config.yaml
hidden_size: 320
intermediate_size: 832
init: "uniform"
init_std_o: 0.0357
optimizer: "soap_variant"
decay_fraction: 1.0
batch_tokens: [131072, 262144, 393216]
max_seq_len: 768
doc_mask: true
train_tokens: 818200000
max_steps: 3431
Each number is 500 + 40 x the weight over its row's rms, rounded and kept within 0 to 999. Layers, rows and columns count from 0. Numbers have three digits each. The size before them is the row's rms in percent of the matrix's.

# layer 4 MLP down (transposed), 832x320, rms 0.0412, rows 451-477, columns 240-319
089:566427510462546514537516527535508557497525525474560532563559567479519457505501519533473450432505476472497455473423559549427462473541512513499532512467456527463537499452515552518437506490456468567454535481536578472449488540507511551530535579
103:512490512551479583454427481448512539510491514538512447531523500527555486561444462429510450508484453478434496481431553500562552469487534462475516462455523484476482504516489588471539475506445503477515508550449437499519525540521548508507499532
104:449523597512472475400528529531457466511456544485496490421538474486431518531578547506563581477534466534469428485581486492495454395466445504554509459476474468482497492578526461446497533556499524503454483563464460502486490529525529463519441506
101:534490506539469519508421475509455445495493524463482557471498538471564490442492502519542502515486408518514495470513511519480504598504443459545472477520521479525516513472463452496472538487476595451523456511531540418513507506512485518494483551
133:512532495466465495605553526480562584429511525427549501490459483461503439456522478500491486581465530530462442547451486442555534538476510495426439519475522463504502452539493523513477522550501471540497498478550503499433452513447524483461467528
094:460500514560476434508482470518474497544521503463516426521515448491489458508531494493563390478540486461483560578485430519551448463473505529526544501478516463500501455531550478548510516486512470496484476513450504473399433481465509554523494543
062:496540470490547453583462481477526471561498514435480548471532543528573485455459558499567452461513486501449525503408567487472519537445551428477504465548558601483513544503508472570478527501488485540502539539481503481473448454531572495507415506
105:498508528525481530534448470540523493572482491482529501459472477449472423442536499527505521516559528482520415499560484548495471504499496522459472487492503521499510559499476563571565538418471483478490575565486455600423519474530517529489556446
108:478515509437459541548437512544479487573505413454524474563449513472461565521465483492462486449418506428459462496473489515471524543494525491466534442454466512538527429530490433491479526525458545461526490519526534482532521535476549481471494532
110:502479437531496561428494517550591479537543503539428470547478463491484506453488552490533404531511510512486500437424497498508580470498464518578507570508434501449543488503535430503480525432510434548541613478415510472418520498463487453512522451
095:483438592516495517567492486535479553521441546477479513545501526548533524465548474524499515512481420503514461504534519514449583444582465518531478522499509459487485459424472571536486498476491497529443478455514541573556532490490632452565483465
104:528502482534559468551470468495530476512498453522531461517440465489463515466462455569496556531507474503482521550487518529526479504489471539554499522442509510462468526450530480489504469571460445555500500509474507436463532493567512531575470532
088:590470448445460562468525491558468522515469571446448545496497505499500473557507443520447548457493462533509488438449462562545457523494537515595506551509561450483484470524513420495484522459451517509541506412543551500502500479546454466530489517
096:489418440507437504565491481525567498460581444482549515459481469403571548545482468547497520499555510494512542547447453529499486553455421502550531527498422484424505443418537455512487486488457490515540505441498445505473465504479476475475493514
101:526504543518558550484522435415455541494499537524444433508514480444543513431509508463545521544463517498471495490491545598509500456500417503503469417466427516473487421431484505505491472542487531484411458444541474525495480509475537547488558519
103:516483415437477522589524496476537487530466469433504499476445527532568517503579477447442414555517469563498543519490542490516565459424508529510438480482491550471524530541465497549411533492569564511462530445485437503514480465497544500446496571
109:500576486464474488485539548569505472489520455524471553521439594474433539466489443509502577525489557453536548473535523491455474446501484431480479492488481466451522482450528492525532496515454555457530515525464493447448500517453431501478484468
066:397560503470498541449464424527424445544530472474437500528470456469505501559452481433536492535524544460509527470405513544495546530506476486559431520498504466457488507503479461501528440572504557552561486513475455504450498504449551470552434543
101:489489513481562480585523515560490488504455541439481496429522530489487520545448502499499512476526481567511479444512480498527423503572462451505495526491458498480562468505488458510503521526417542518511465526492501474454531464579509458501502463
089:489487503507478517424546530478548539442458483449532490508470562552451459492565480553540520519447469537504492505551438453500566462588504517512563549521495498529506458496469467490422445444520505463521595488555508523486511442492439500505509465
092:520446491531529546505505434439468490520428493462498549472545520490523457521476530501481488470463505408447513487531567569487537521505512508526507554444563530415530568444511526508500536483496468474461496556588501508528516509420515445434451498
109:487534552489480487513514521486481517482391481558501512474522529515473437550503490530542555518472518418507516532513424537509514446452506456424441531487528493572497455572514561496398546526533531491537553478524566573445531571537590476519466458
103:545439487476493549504500472459438492545528525512566470632440467500491547498441500454494535548502524496504548472460494505489577530520524590569500507474500516514488454517508472528533563495458516498527509518431472478524516547523435486477535559
097:508451499526468473513565498493489483505489516463527521505529447538449524478465499498508494431536547477566486498443554571465459461502574385501520527460517507464486516537536533508483566487482533426504520420497467545503513483506551464491480574
109:427541532443481490487491474492447518523455502498473489489467489561440496457510484512484545496498491541491536505480540476535466465429496508548534467496453518508485496442478515532497517447508445520537512493522485480533453474511473521574543523
112:445515523519521565501475544518499454433468591526440548510563502468471486535514489578533508494425463500494509554575521466460503527503478503497512518522450472472490541470449407502533542516467540495600541461471507571499488513520449486473476523
087:485513502512480547488479513470517449471516436474536555510485512547521521483507517489480546517520433531520499509430517442444456547557454514535490475496490520456552574418555540492422465440455488440540552492521523470503468433487469477509486507
# layer 4 MLP gate, 832x320, rms 0.0409, rows 452-478, columns 240-319
101:399535509514490460484501539493567442537508474465500528493464522506415510529483513507429505477510500440534437496412524413493459468506524519553483467501440516536487496478559518475558591495512504467536502483460503511503587494542525507456462489
103:589450578549523516509495564484479530412455576536563510366534459490506553466467470563509508509513629528498460430503461474568484502451469530483580529459558533494439517444486533487503537527558473510395473554508561502496526475489532404536466480
099:526489496521530543554449460547500487513535532421480533499520588448492452522546478480468506476508435483511514478506497518487535490575487514528455473512591515553522416496528498515449513461425551433484506524483496487504481517483404573556502512
147:403492512494471462460449424549450430572547500518446522550511517490482484526526563506491481456497432486539489524574508541466459485578497511607552491492508495445484521486472478467604491488468442498509431475499491501523483499512479544525512489
096:598440538434535469412436501515502509534499579510466524479510455535523501406512551513490482496394519496508473554493528502493475535529490535502635546449470469510532451467448477552544486509552485564514474502548463498472496453513462464552527441
085:470487560519517470458527447483451472504451536462482538459521516546523472514480480533551464511487540574485558524532466473435490493473517479468473486489459515478410534509463422499459489409487480498474494517505536508484560455557468496451512508
107:443545491508503521532519411511542487525524530534549465607508467481486492536455428528467553512482538488515495543493481446512463461513529504589446489455518535555518492571532468493480526518575557444474513489550441567468492526541501488489521484
101:518517484399451499554524492490522526468512486438534502483538515549518514519509496465555494471532476539513460524439514576470444460507490501479437516475455479480409481538485425453497449492493539510462487500515499547524518462480441483454494491
106:446491538463515499541532514496485516574511516519501543509415559528538507535562499526468473462574553475521525499456475527500445482480566489510553578511492473508421597489496513495533510547495548462520458498498488468546478467550467563458462547
093:532493471535529552542592517504420521457545552513523526508485485558538484543538481429441476499502522480520540481443555491415473478474517507489468456475475454565536432561514500521418465441516460444430480444525453527453537445474587497511502407
105:457579467481464477525514552478482556521436473556464591462532459518547474472542521542503531498516578540478493520490556485464474472417492544565535489502491436500495463522476545518477473514492517482494596510490449514495495502493461539472526484
084:503441523516453481522492503511498496529476496559555410429542575489450489499501504496491526506455524481522455489436486438468502479489541451474531527521529509539460487447550454494524493438477487534381450526506473445470498519491495497575469570
100:479424491439400491422461402500498484455453474473508476471472548512528564529480438480453504444446528474517485498477468520488514527501481513500515557453531404518436550531478508435544465471441557505473487481491456489485445455516556541501485457
107:459525548501394490488452469458486493511457424445493489510496447533537584510434451451534514435514467493512478575527515499535454487457510524599493500450491501431522436461493511466501489535490511471476458451444571540526512482446425492511415522
103:428495589458552434497557482507503507450479494562440507513482549411511481556545479424493439530483486505460498477453486451543462482550480554488485503507466464523458526517436499512521491485489588506505582453494456491522504505512479526523440475
101:494539556499410537554460450484452482502458521489501565566607533525523540566471450530504554461502475516429498551454404481549509536530584459490526496481485508522458516521479465560538535471476444498492491554560517458540403465507501491555484502
078:489474574423508491551474454491515465474438502574515563485511490529490444530537499499491466545424588483448534483570544462498451453496452457462493480451417501498533450499393498544439547498475503550446425480494517527444566457551473445525526483
103:468520485522469560518568476527455506525503485480473492545479527516536477494524552492558534576426478501426585539435410512406433469508428477496517487445560524523570467560508478411504552448467515528485532458546468585523496471514543475431467549
092:477536482481554508461527565468509541533471495455572548532528520494501481487469552444519504464488514547435564521480510545504436530520551481553503533518444569541468511563508526517513503503483450482507505474515506512504503450422473547467526467
091:544484402536495432510522541514501486548524484541455501470542571509479541440532537411553528497473520522618571480528495485466482504531443497555525465557488469490493449508453485531516482514496522529509532477534458445484511463462449490436508514
110:571490481525483541543478496504494527468498576524490466457546494507495503473487539432491537590450495450499524464479511480488437470400547504535479570492535498487493517527485502462539515475510516455485503482484459488491556513512496471473451449
106:474482574550463493453516479490514571530532475497469522575457501454438421503474501508456543506495514403435457585540506504514447500552497489451511438478507526489514514490482531542550504544546545452484506487482424441442495530517472538527526482
094:553506490523515521511450549431531445535484524486501499526546504499497534453506546543519525530462491442506586549472553417512478491473478520555479461541495503503562541473526490487475522448471537484484531470473499509547534499535493465468451553
096:459454478480548531477458531430507457504489552532512475426538470463443504498502587505510530455542557537492497526566472454532425508475495454503543470511487490419450514498534526503430542464524483537484404430419472441481447479478557524577513478
106:539561449525578604466495469496537498512485489439552453455511517444538502449583558583524458520509528512491542555484435494469447482473474462495485530587545507522515481505525475548553512489585458468540518547446527536491534481536504420560541487
091:513492493533488484577477533463526540466527471548519482443487530475439510493497499419502529512539492468515512488524518515501600539550533516441481516541462533569530473487501537461578442506447580503481536526481484582527456524547528512492419453
094:512493453556454519481518537463487497501506503519484512496556476480498528520514460572454482542458489528528428526445455420537548480477412466559570476509481495493486531537565547527514518498439497482547523461483552531453420420582460498512480466
# layer 4 MLP up, 832x320, rms 0.0415, rows 452-478, columns 240-319
100:549469509477480576547412437517535431497470473542491503459443538426518437532472492432556555453487501514471508479459526486429568499461458448496534534532454462525521506443493559488426515563547546527479464464473488569427597488487488497522444517
098:509499615485507464459497522404457529538443520527437435539517537468451497427528490461530481507498489504474400516592512460579506583459493464435495528449506453496566490505538456513489578570559504483529460559447462524492454491541439511548551521
098:522490509517525511493584487534487484531450548527433534482522517522523524511539487429505525507407465501536452535535453506491461444552491509478533495568491508461480520495523464568443497447535456513469501474454516446483498476493462492504583489
086:468492508469519529438512444588485462567504487481436522501521447526460529575515588482536486553538462447486466508521498518471489448512522465507618492503520531517534457503483444530503427510374564570507455503488512485494505489512526446534504528
097:471503509474501488596503503465549547481503499522454469495490544565541481463433469518542498531447415513539490477545516400469523526462545486416539453513408461490550516514431454440462423478524560478563505509392492550545508475521505477463533478
090:500507465584439542470545553505559507500502454513530474518542504387473522417577455426488589494544447465478456487492546566457516515548485589488540527501518452500505449500593591434511419493508509494504553464466461538555459531479470471538478504
107:511577427609535504521560524473500526489519578510539488503551425550507531502385625486566483542497473395383505522563444548512492508468504499534470482527546539474463535467489564538548455509450449539485521526519540548522528550517496481464563527
112:446487509515464507569468502506422437551556462549514452446469535486522440506509472518432469496457454504546526512485422434523521478475543449499511482486426561531477496571421500513457491530415476491542397514440517527518459466487513482567570521
109:534520468546511534474448473550551460487568497530441565464475464513516511524486473491455493497492454522463486442398434447492561537487438508488502451484429494445472463492546451486442438505530488525558548564425453496409517474481480486544494474
096:435522478485510570527545524502454510488462578565524433448509507434474499498498517541437524504516527471483444474427474547542526437479508497477463495561493434455502572505520478573476526468520474516489496519483526472528473563555514493573426510
105:513507394475510523421515526522537469497486506534424477495482432599500554506510404420457495497512525475466566577531521495563540519453519545517460498478546499513527526513508427550550449587520486508477472532453507449519482499481497517511467532
092:519416534505530482473485518448563487578470410511481478497500466561506533420479501523514480503451440533495509489599505542496501518590498491501516512476512469510503450461528529520503507450608508477442567510529490441536459421496451483460524487
098:442497483492466530508576536464482494434496456528500546503487514537423518549506520442531498503445504456495518414545572432439491489461535542484506482419488502526537517597560536494418542545525497421436478518525598536532492502452474522588539464
107:584502512503550530425541511523523517549505582474516444484529471460448504502483513542518494476550504488451571532473531499458473408569503480449530518429441424510492506528522525556498482493529455509475584457594515499469505479562505499470567488
102:417559581569439482465472452492555502461451521488520474526437581489469538514530451510554500410543457508507403561514463535408437550476448508525526543520478528561464456571519561541520493545444467485505492538513536492467530472537484522469552438
103:500559508493456481498482534567469523531457486496530521595597569469454466510458406539527530551493506515474474531517517514487530531481531445595506474566562517496489505520486501496483532520476528506521541532514451500458526488445487454556480474
088:429511528520501487486473491535471431427486521501499553487447525484479490515474429594498426514545452517514517471508433526460470518530495437490515525498507538487522466460461478504434540517525468616494459539468585473494586470541548544517510497
103:431535512513487514559600459520457431489532494547465472586501583513472490491423483502466500520517509438497510487467462455434478510589521536582454485541500425543539512453491491511509542486499528550536547531588536479470544524569533379461515492
090:531588449459537536501519458499459462555454524486471515513545464471432474545562522477427536487529606454541494498531538557461551549482492457467499586520454420497561512572522507568513443448508519536494527521468457505493590523410515456524518481
098:454551483524471475469485456588476525508439486447475461526544468466469447491499528448499471456475491405514477522473458492465476491508529497579444443484534460507542564495511510563515483547538525472546529610519549548474502408477468518466575543
111:515521558435465492630566481525487498543472460470504541471478484492469497527520474472534494535547531513508489495528490539434453496444492506400470516453446469507475488520466563406514507442592468460448592500533422572495513599525526555477431445
103:429503504469495514548479534459493449502548473468534439534496533532516508458477498515448551462433447472558551452511511477530616576463444549539488613477507520460498516598429464470468539483455505574473507547475481545539568475527468492520490501
095:585477516465507491493526535518487471500521549575440575439456495549517423474518554580517562499563487488481566553505499550446546513429537521471525433543396516429504490492483438417447429534487488496475534542532507525509481430477491467478469426
107:444499512520465505519479592490553478521462511478539535505525544499492449435503577512527603509553493509482588477555538475560456495494522448471412549519496533482430519529556523597456473554543471529482500446504473500534455464548529501524452490
107:490526473509512520523422523571467422434454548489453562507479473493440470581563479479485473450524472489496472491554451497431501506522515511452499509470563501514460488596569464471530559476456533460530537495512573486490500417471510466514534503
098:532513466459456469431555514479489544522519410460583595465536485503538492532511487502439482507460519514432512499471490431508531439522455499520516534455528483522494515516652542495471539455512514534459548480457491461554446486496405527419434546
092:465489549482512558583516498436557490492515486467464541505506554454547493456572518520490456530474507517542579475498488538504440478536518484528483511495459466492535479476456488468554527563449494522511512512440488577478567438427509504489569501